Weights of a small GPT-style language model, trained from scratch on English Wikipedia: biases.
Each number is 128 + 32 x the weight over its row's rms, rounded and kept within 0 to 255. Layers, rows and columns count from 0. Numbers have three digits each. The size before them is the row's rms in percent of the matrix's.

# down: layer 2 MLP down (transposed), 768x192, rms 0.173, rows 87-133, columns 64-127
# up: layer 2 MLP up, 768x192, rms 0.187, rows 88-133, columns 64-127
down87 110:168145103150138093153164133137137111137139108180144159067042125100081095110120125119102142157174126120117207092140081128192136150142144133102126099118142001065119131112104135164072129208074137
up88 107:171134126124085151082149164056168099154132107126152123138163160146148122120101098130110070099146123099132113157082198107136103099105055065160106148176193101149104142072109121074072109108129148
down88 116:120109160125127124090163210114136185190124125133155125127187121165103134121090129164108162142117108112155097114097103104144135096135072090150163161146174077188123080129115160132073103128092081
up89 094:142084137159081090158157108071191142139142089154160083127100143114096164158185091141175073145125059160103127116081158216137101104085116158107143119124117127085163086133118092114166189150114088
down89 093:107137161120132193094129091142209173078080173133131137105147087098162147107105096162159114154063144054112143106105123130143184145127105177151142131108162173101157139122112141109120129133115146
up90 110:115094126150080143168128090095124142153118143086133147104081163113089157114112171176148115122127151155161153143127098130118139161072120132155085088129141103119098100151101114131151120106126090
down90 109:121137103168213144144163117128144114177158109110173117127164100122174136126204171128161158164154152129097179176086118123167074215149110158181133155150140146141149109095081134080106110134154175
up91 108:116121154123138101116114060074066136159090113132109082149140112153098079119166129152130141122078082164149114141117081089135075139083123115161093115100128106098080131091169146101161090167126159
down91 100:152086106176097175155103085170052046084141165142120188143185088153131075187115163170135138137186164091124132168146105109088172173106097154197145153126112087140158110104161153101122137113117139
up92 093:163159102086106150073145115089157142170190110181122154137090054138085102179133154165079111134171099164149114134109121195162114111113157125150118115152132098079114163100146154125125108132125116
down92 103:129078140130150117122116174107087143123112146105120069000126143107149136095140155064155171130110185125118089081122126081151081128154109100112088079162137127185116103134152073161109119076142127
up93 100:168157156089146090152145149156124130107165091189177145054134136104117186183138111139116103151168118134178099097082118190098138160145074142147093145126151104111148115137140096136107091102124140
down93 102:125159102087140127088176133139100123141127131122161135142162093069077074065112117079077101098174147139123179116163169148109161154148146123130110123108158126153115113116173126091129161086109173
up94 105:115113129106137115095100054152120142129093062107132116090125143104096080087166201124135139130157167137100102153107131106064072179129153109119128178081096157170092122158174117163167133160149068
down94 116:154089145204100140107155135143133078181124136106103086090140188138185135144118097121128108103123140151162102083095087096170119058204112139117138171151097114089142150192141145119075117126175099
up95 107:118155171066091129126167121111092138133172087154120112172124105122149080178094143102163092173125120055169133076149138124122099136126151115156082124101094112101046100124112061147111116125175108
down95 105:134187101174158155126124160113146160114116174156122175127130129122100130106119102183124094135101085143110140177137097117104150130141115136098179112056136108116159156083138181127128121083179148
up96 123:150147074112125113119101135161121094171076133154124118110108147132146173081092190126129122142125144071147113121098116143129131166120137097105089077093128177115062147183135067157127147103144148
down96 118:123141116122101090051114128143099073175080115132132125129133117044097057127138130133095129180153146173139052108146088171143109143121105154117125074056123077107144100125159112150165163080129086
up97 113:136122075118073125137104145077110155197142147085077101108159123044099130139114097086136162087146158093078169124114152090084177216171131128150150146099135147192135125132123137165106053105165161
down97 122:180105088100091128137164144146056161159123159118142126175077104158111140120144042127151177097130142187136134102152171127117096160125159189177137111081084162110169174100126127163168107146141135
up98 102:137148176079142127164173056149125098118191119092164081155154129156172165147081118074141129155121143127135125111127089171131152213087115151154117088188103148129132138125163073100141115139115128
down98 100:115149141121070194164164100177109145157134144131121156116141147101150128113135108163186087134105175167145099146159098118148105118107180136118116137101099104143148105080183130128145100075115134
up99 114:151165135143095114120181112165114154112083136131217109122147124153146120113131136106105091078140145084108106131151113151103149136100076103167143126143144086130121160145109125126167123161082158
down99 128:112096113169145140160127130097181148137079101115116107071180129164155131109108110064124124131074139097154095054089096155088172068155165130127158095131148079102136156158121152103120128163119131
up100 110:165107126143139160198119160109136126183192175079118050054161110157125096118146130133157129106114124118101149098131083114144132103101120069104175106136116104046145130083066175130141062082137107
down100 106:133091158137108164151074156119147100152117167188157131172150112121120121047094133151122106139125135094121131113144075069159138144124106161133144087148099098171187115109109094144105107124216092
up101 111:149162158125208142061157115159154150142106173091121143128150110127132156191159094137114105110096121150170158152192123143047114045156118110086130118131165128118090107099078142092112044122091071
down101 120:138130155118139113107118137126102076103136098192132123113100119162099091132110134149115046125140113096087136140117039160138193066124159135056174121064085186132140154140111138122093091134153110
up102 106:169157124146121124106129172113128134151159152120138131141172142118101132086052107124155098068123106100166167169118155160127131127097093160059098193150143136122068184169174140108193099144143135
down102 105:119120085136093115125083156098134084017120119145119055077131114114134120154138140192093164137149137089161143124136100148124187160168076133113121175185113136144045128114169105123105092123085211
up103 088:156147175165155164034144160127107152135109125158172088174125185093136113173093134080131051139104130100203110118124097182107128132164166142149112126128154124099157125120146177123151184157121090
down103 086:132136080111068172146116070109108120180106119102136072115116101107069133126134066120161116141162136113154127153147131171157114132101120098096204144158115180133122129192107159134137146102166153
up104 123:094122195134124143173126114111137132152167040163094103131078130107154152135143122088162143100136073175086152145138062103106131064078145112088107177065203075110068179116066124196104143139094182
down104 107:141095129119130180170175102153069114161102085139104147104111129186121064108082109143158065103121074104120114105112107112155185134120118170130104102071095134135133161124142092089128115158140116
up105 143:046171126107114114066139052199129173106105117053129102097157107144102145177036085113151089089148116112173146098119087201169132143174121151113123164062121107181127109117117164132180171128114138
down105 133:110075127094112134110188051082114168155148068122076111179158183143197162170147136159126119068189100117161072133151181126132128151150105182101145105098077165140102130145120145092151133137086144
up106 101:105150090187122102158157072148179124110111102121128068113094099107197172152113149108103140080194097111110068145072166099109178125165150077118145119179077110135132144099086116105151201144101144
down106 098:137090097117137116120109104121106133154139042185057096106121144080169099102118093105131118123133101088091139117198120138121171165076073185157130160159160140150126158153131186067171119128144127
up107 095:122131078139125118151110140141134111120149191163160111104172149170124112131157130094121121105143108193133136157173120190148109100162108100097148127157150102160179093134078108126095126093098176
down107 100:136097171228102133180156168173121140129168102124130088096174145105126119112163123156115156120100172133078140140120148123088088159114122093143129135123148087131126164108130156167183139075133127
up108 098:110163070107098056086122073118177174150149113180113110126118185171138150144095035129070134104099092175141092101141115116191155117102139118118120121144159092059126126165116136195163091105056129
down108 095:120146072150132131168114146117148157097130113155117168166095166169110125152097132144118105138173124105094145162132121109116156192088108158107136155126163131190109109103124173109102117149117155
up109 117:139051125145076150122178190057135098101119127116141204133144105101120078150117094126138130130152107110080116168118188126094117152129118072084117167087129119093082071117124040033107107164110132
down109 114:134109066205153132163166085136141133116191164135172131096122141132113140145087111106137157126118107142130133082154094086185124159135156113157145065149119146189140056134057189100156106136087158
up110 102:158140100138153067079172122167121126106213164109114134113147151183168153142174152122169130103137092111063130166103092095136129176163162085099129125162160127135138133097118096171111144154111063
down110 095:139137179124134110130162121187130180092183110085174099120139123145160146159181204107117166131152173125188133172093080084133099141161154131093101103190207152100075110108125069115105124137142113
up111 110:153120111114137072116145105138114089121171157095134155194149196141076131157131177134154138116134107138119144131079182158157103123156115128115085109140139156096124063172115162202138085066104166
down111 102:104084239055138107170155096138119120177155095110105137154133141143149144154058127142120096137115075149034117064095139132137126134151158091128135124149143155131161086144170143143169143131191129
up112 115:093122142104074105167106193152111138135163070139156168061105100193127113180158138126164092122139133020133166179093118166137168094096163143171102154100136140152118134123128118103178158111126095
down112 109:112129116141092125136118135114159152119096108102155084082142109098157103164089129134112107170164106135180147153131153152192134209131135123119111147058152169172119168111098157055108125150133134
up113 098:151076101128144115118134098120063145137141126173117116138111124109051132085152093103169102120119158136055110133067179120114156155158092125095092151165128162137113082156112135148088114134143163
down113 093:154138135123115175155114134082114099116145160142154148132142085147048096113117099106152149101161155104121133164104116127119117120059065174045160142118132176142160114077198230159118109171169133
up114 103:149110179210074086136153121132165145097127157146106137047130083096124112135129179040086158155095096106181077083155072158101096175088174082123141170137143106171135103109155126144141158095137147
down114 097:153059134099099179120145126188102078083161166146154094101182138143184109155123137109096119132088122155089153123107122115130161066146091158096125107124106085162119118109124088083153098153163104
up115 089:127145095145151071199117167172148098094152138164127127147150165101119116143111026154111147121090137127147144141137128122100188071166139149099243120185146148145134184148062148184141116130176137
down115 096:162096122112125072146155110108131160182151157172156065125170095070132169196055091100156136107137198108109117110133082103131102099176107110155137115107128157143076088128061156131163139113163160
up116 081:143106073053078105088083156132165038151136155136130153126112180102121134159082165106166123099138181120140167149116152098128090128115160167147150120161162154078137136097079141166095049147105154
down116 074:064153101094089124081081114178118153093088080108101098107135147101169161083127107058118117081179105103111151128152131173156145124158169141080118126137143073098148076127174094135092130113140158
up117 073:093123111175156080106138101122147155170147085151130089122096122147102119182151145154151088109163106161092122177188091102125149169104076144184165155093130144071127157113096129102074111162151155
down117 069:133135116154145165145097134135071123126087115129186122118169184102154185103094117143172103118164088154173140163143178109168117114151168120144128147170095110068206079167128091098113117114075092
up118 095:112094162099220092033131120176099111114090093143129116169190107109133091181138137117123112139148192148078090159087119104114095114128092148156172135129182119098133115089173114091151199104051162
down118 101:142175136111116152167129172094156106116097150154156136110123098098128201117212107105094149135084119142151181143143090166168134105090168110139172113148077155144124112075107127114082136108127125
up119 105:114150098098155145112124107141195128124131091096108161094156128161129125169108135133136113164142093119120109083113119139137122122141095107139147131082106137163141161137149164171144133124171072
down119 111:103131150130135154103112154100144119070126115137147138071128082142136132180094095125135091151125093096126078096148182075104149113138053095073126108150191203136142103131120134107212134130166147
up120 102:122126067128176111144125133155137089098136160125166140151115154079162122074051112125065161095143192136123191163085081121161128112121177108168144146212158146140144130149144159157119181114051157
down120 085:173120126125194132127109105115136085111168149147129131102124076132147160154140099065135161115132145133112110161125078136177164172148096166135186046137079135144162186147138141165156132171136109
up121 083:132148114130139160111130145093160145133156180100177188125160140104115166113125147108090104175137063067164162181161124183100121155190222089111123114116140156121171113071152154075152088137103090
down121 081:118069130093117089174086101152081096134121124127109132157143209153145147178038137145100153075096173122119107142166104039092104092149138116179148163182086103133175106161110099193195158122128146
up122 097:170159126138112170098106128162050149135153172160099143121129137105113110168075142178171161181155150117156084148065091141135163095139106107127158096077060182115169135148156104086158077087125107
down122 099:075179177093174178156131205129117068113098102134134132169084152113076107113083168145105132094125068126074145155165219163202104123123098146106120136147122130018086165096122114123090127143140145
up123 109:111145070140129159136141141103115226152120156146125108143102125147112093130090110131144081115154097120159162196163111154100089133124120190148130190099113136127134091199174158148157175092101133
down123 109:092133074093094131094141173123161169113147090112089142137126139157197171132168130149148184165079113087150080170082187109114147132097156117091123080180150111124055128145123107112098107136170080
up124 098:109139079140132095137153101136123138130106110167135113115079141162115151183141078121140138087183180162165114141131122081145069201151137083160182181143109159147129189034119106135111136148070121
down124 096:155101178129163119153124145170196131105132095143130086103127119160166097130158111097157160152155188133162108090100140106123125124081124115144107061122145143116162153128087133124102132077114141
up125 093:099175131137099158114137102095080152110196181128107104131054116149119135139138107111080202137171064151086073123154129110098081185071145151148133132171148098177094102119118142120141091104201151
down125 091:133124087088134154094127123104104170159150126088139081134148163134134075157191130113083184155164119170094101111132187094121088190095182101122130098170056139167120160124095168085161185083093099
up126 098:161159127194138098162127143131170129125116138114120084141186138178136089130064125132177088068091161125174155208156132165098081165177137086110093126156087135129123188124114100142179112127119118
down126 095:082113093204106069081063092149160128148135132115161082210164098134131110103083123099180106125082177176145121132169091099122127119196133124104093166071120150169052147081129071127121139168181157
up127 093:105094158139143110096092092132137150123169151140177172113084119121142091130101078117124145142157073120163154131089134105116115151189201114070094111145103210132125160096166122115127127204125091
down127 101:144079179163133134135122119117137144165116147133095142094123128085117068124154122117143136130113132101161149092165098110129107199183151116119099078178100167113110140105136148118181091148053125
up128 102:106133090160154095105144084184123129146142106084097118128104094073099131133114094157082133140091111183140136119130125156118149188148076110103142143177184162118192167173166164107120077125080140
down128 086:096109094195140167091123101172173140144102164116119138141111098116099107146043132145130161204109104089115147125145131131141093158138129134111132167124152150112148164146120184108119123176144096
up129 096:185114058087079131123100165107134146083137160120180204090096142156123162126132122129152072174113146116125158147159109076108121124128158119067145116155084148090128115176092136111170190128133188
down129 091:098163145118107088120111100133130080154095125106051152137090099119132138158191090219056153162150124153114135156139143100203175081125141187138158049165144110129113172219193158138159166138086100
up130 097:172104086060175156154127124144132163159112133052153132090153114141128173088149161103128140145153176142141116111201179092121146100127139088184108155113118176133117113126139080153167186121160095
down130 096:128172086105110126088180194127147131147144150119159167095085205080191098107126163171053103098099087116128109088105098109099130118100136182118068099174108083137093077114158129130122150124138076
up131 104:159189131198096117068165175135142161089140112077113062110148109132101085149100221137144186069155180080115123149170163149133120131112170104120138160131122164136135089198125147121176113126111141
down131 114:142100118081101166172094113122114173089091115121104112153127134150090123154153108135152146145115094172125106082111116171155137198129155153119158115128095154181174127163076138125151095141192072
up132 109:115130112157159123125143161123156122063116153181069082055136121161141110157084111144070196114149085084183173113154124127132156095144158154119147063132189105146173117057115191143152151125085091
down132 107:119128156222094086081179130106130097134153115102163120101146113098124105093184166130140132152122137178100103160069161120119138108109058153126086135157128122112144183137151157157132202103143132
up133 093:148149140105127119161127070116094129143112113111113008175129153130085067143129137123070144145150104131163095055163191148165118169094104163186165110127153179141155131138116128150117148122129107
down133 085:109094195086133152111141130170059115135109139132168111176075137138133108142129152148061072155163141143155104079138126102104146101110138175207113090101089161182184127118145142122139110139101139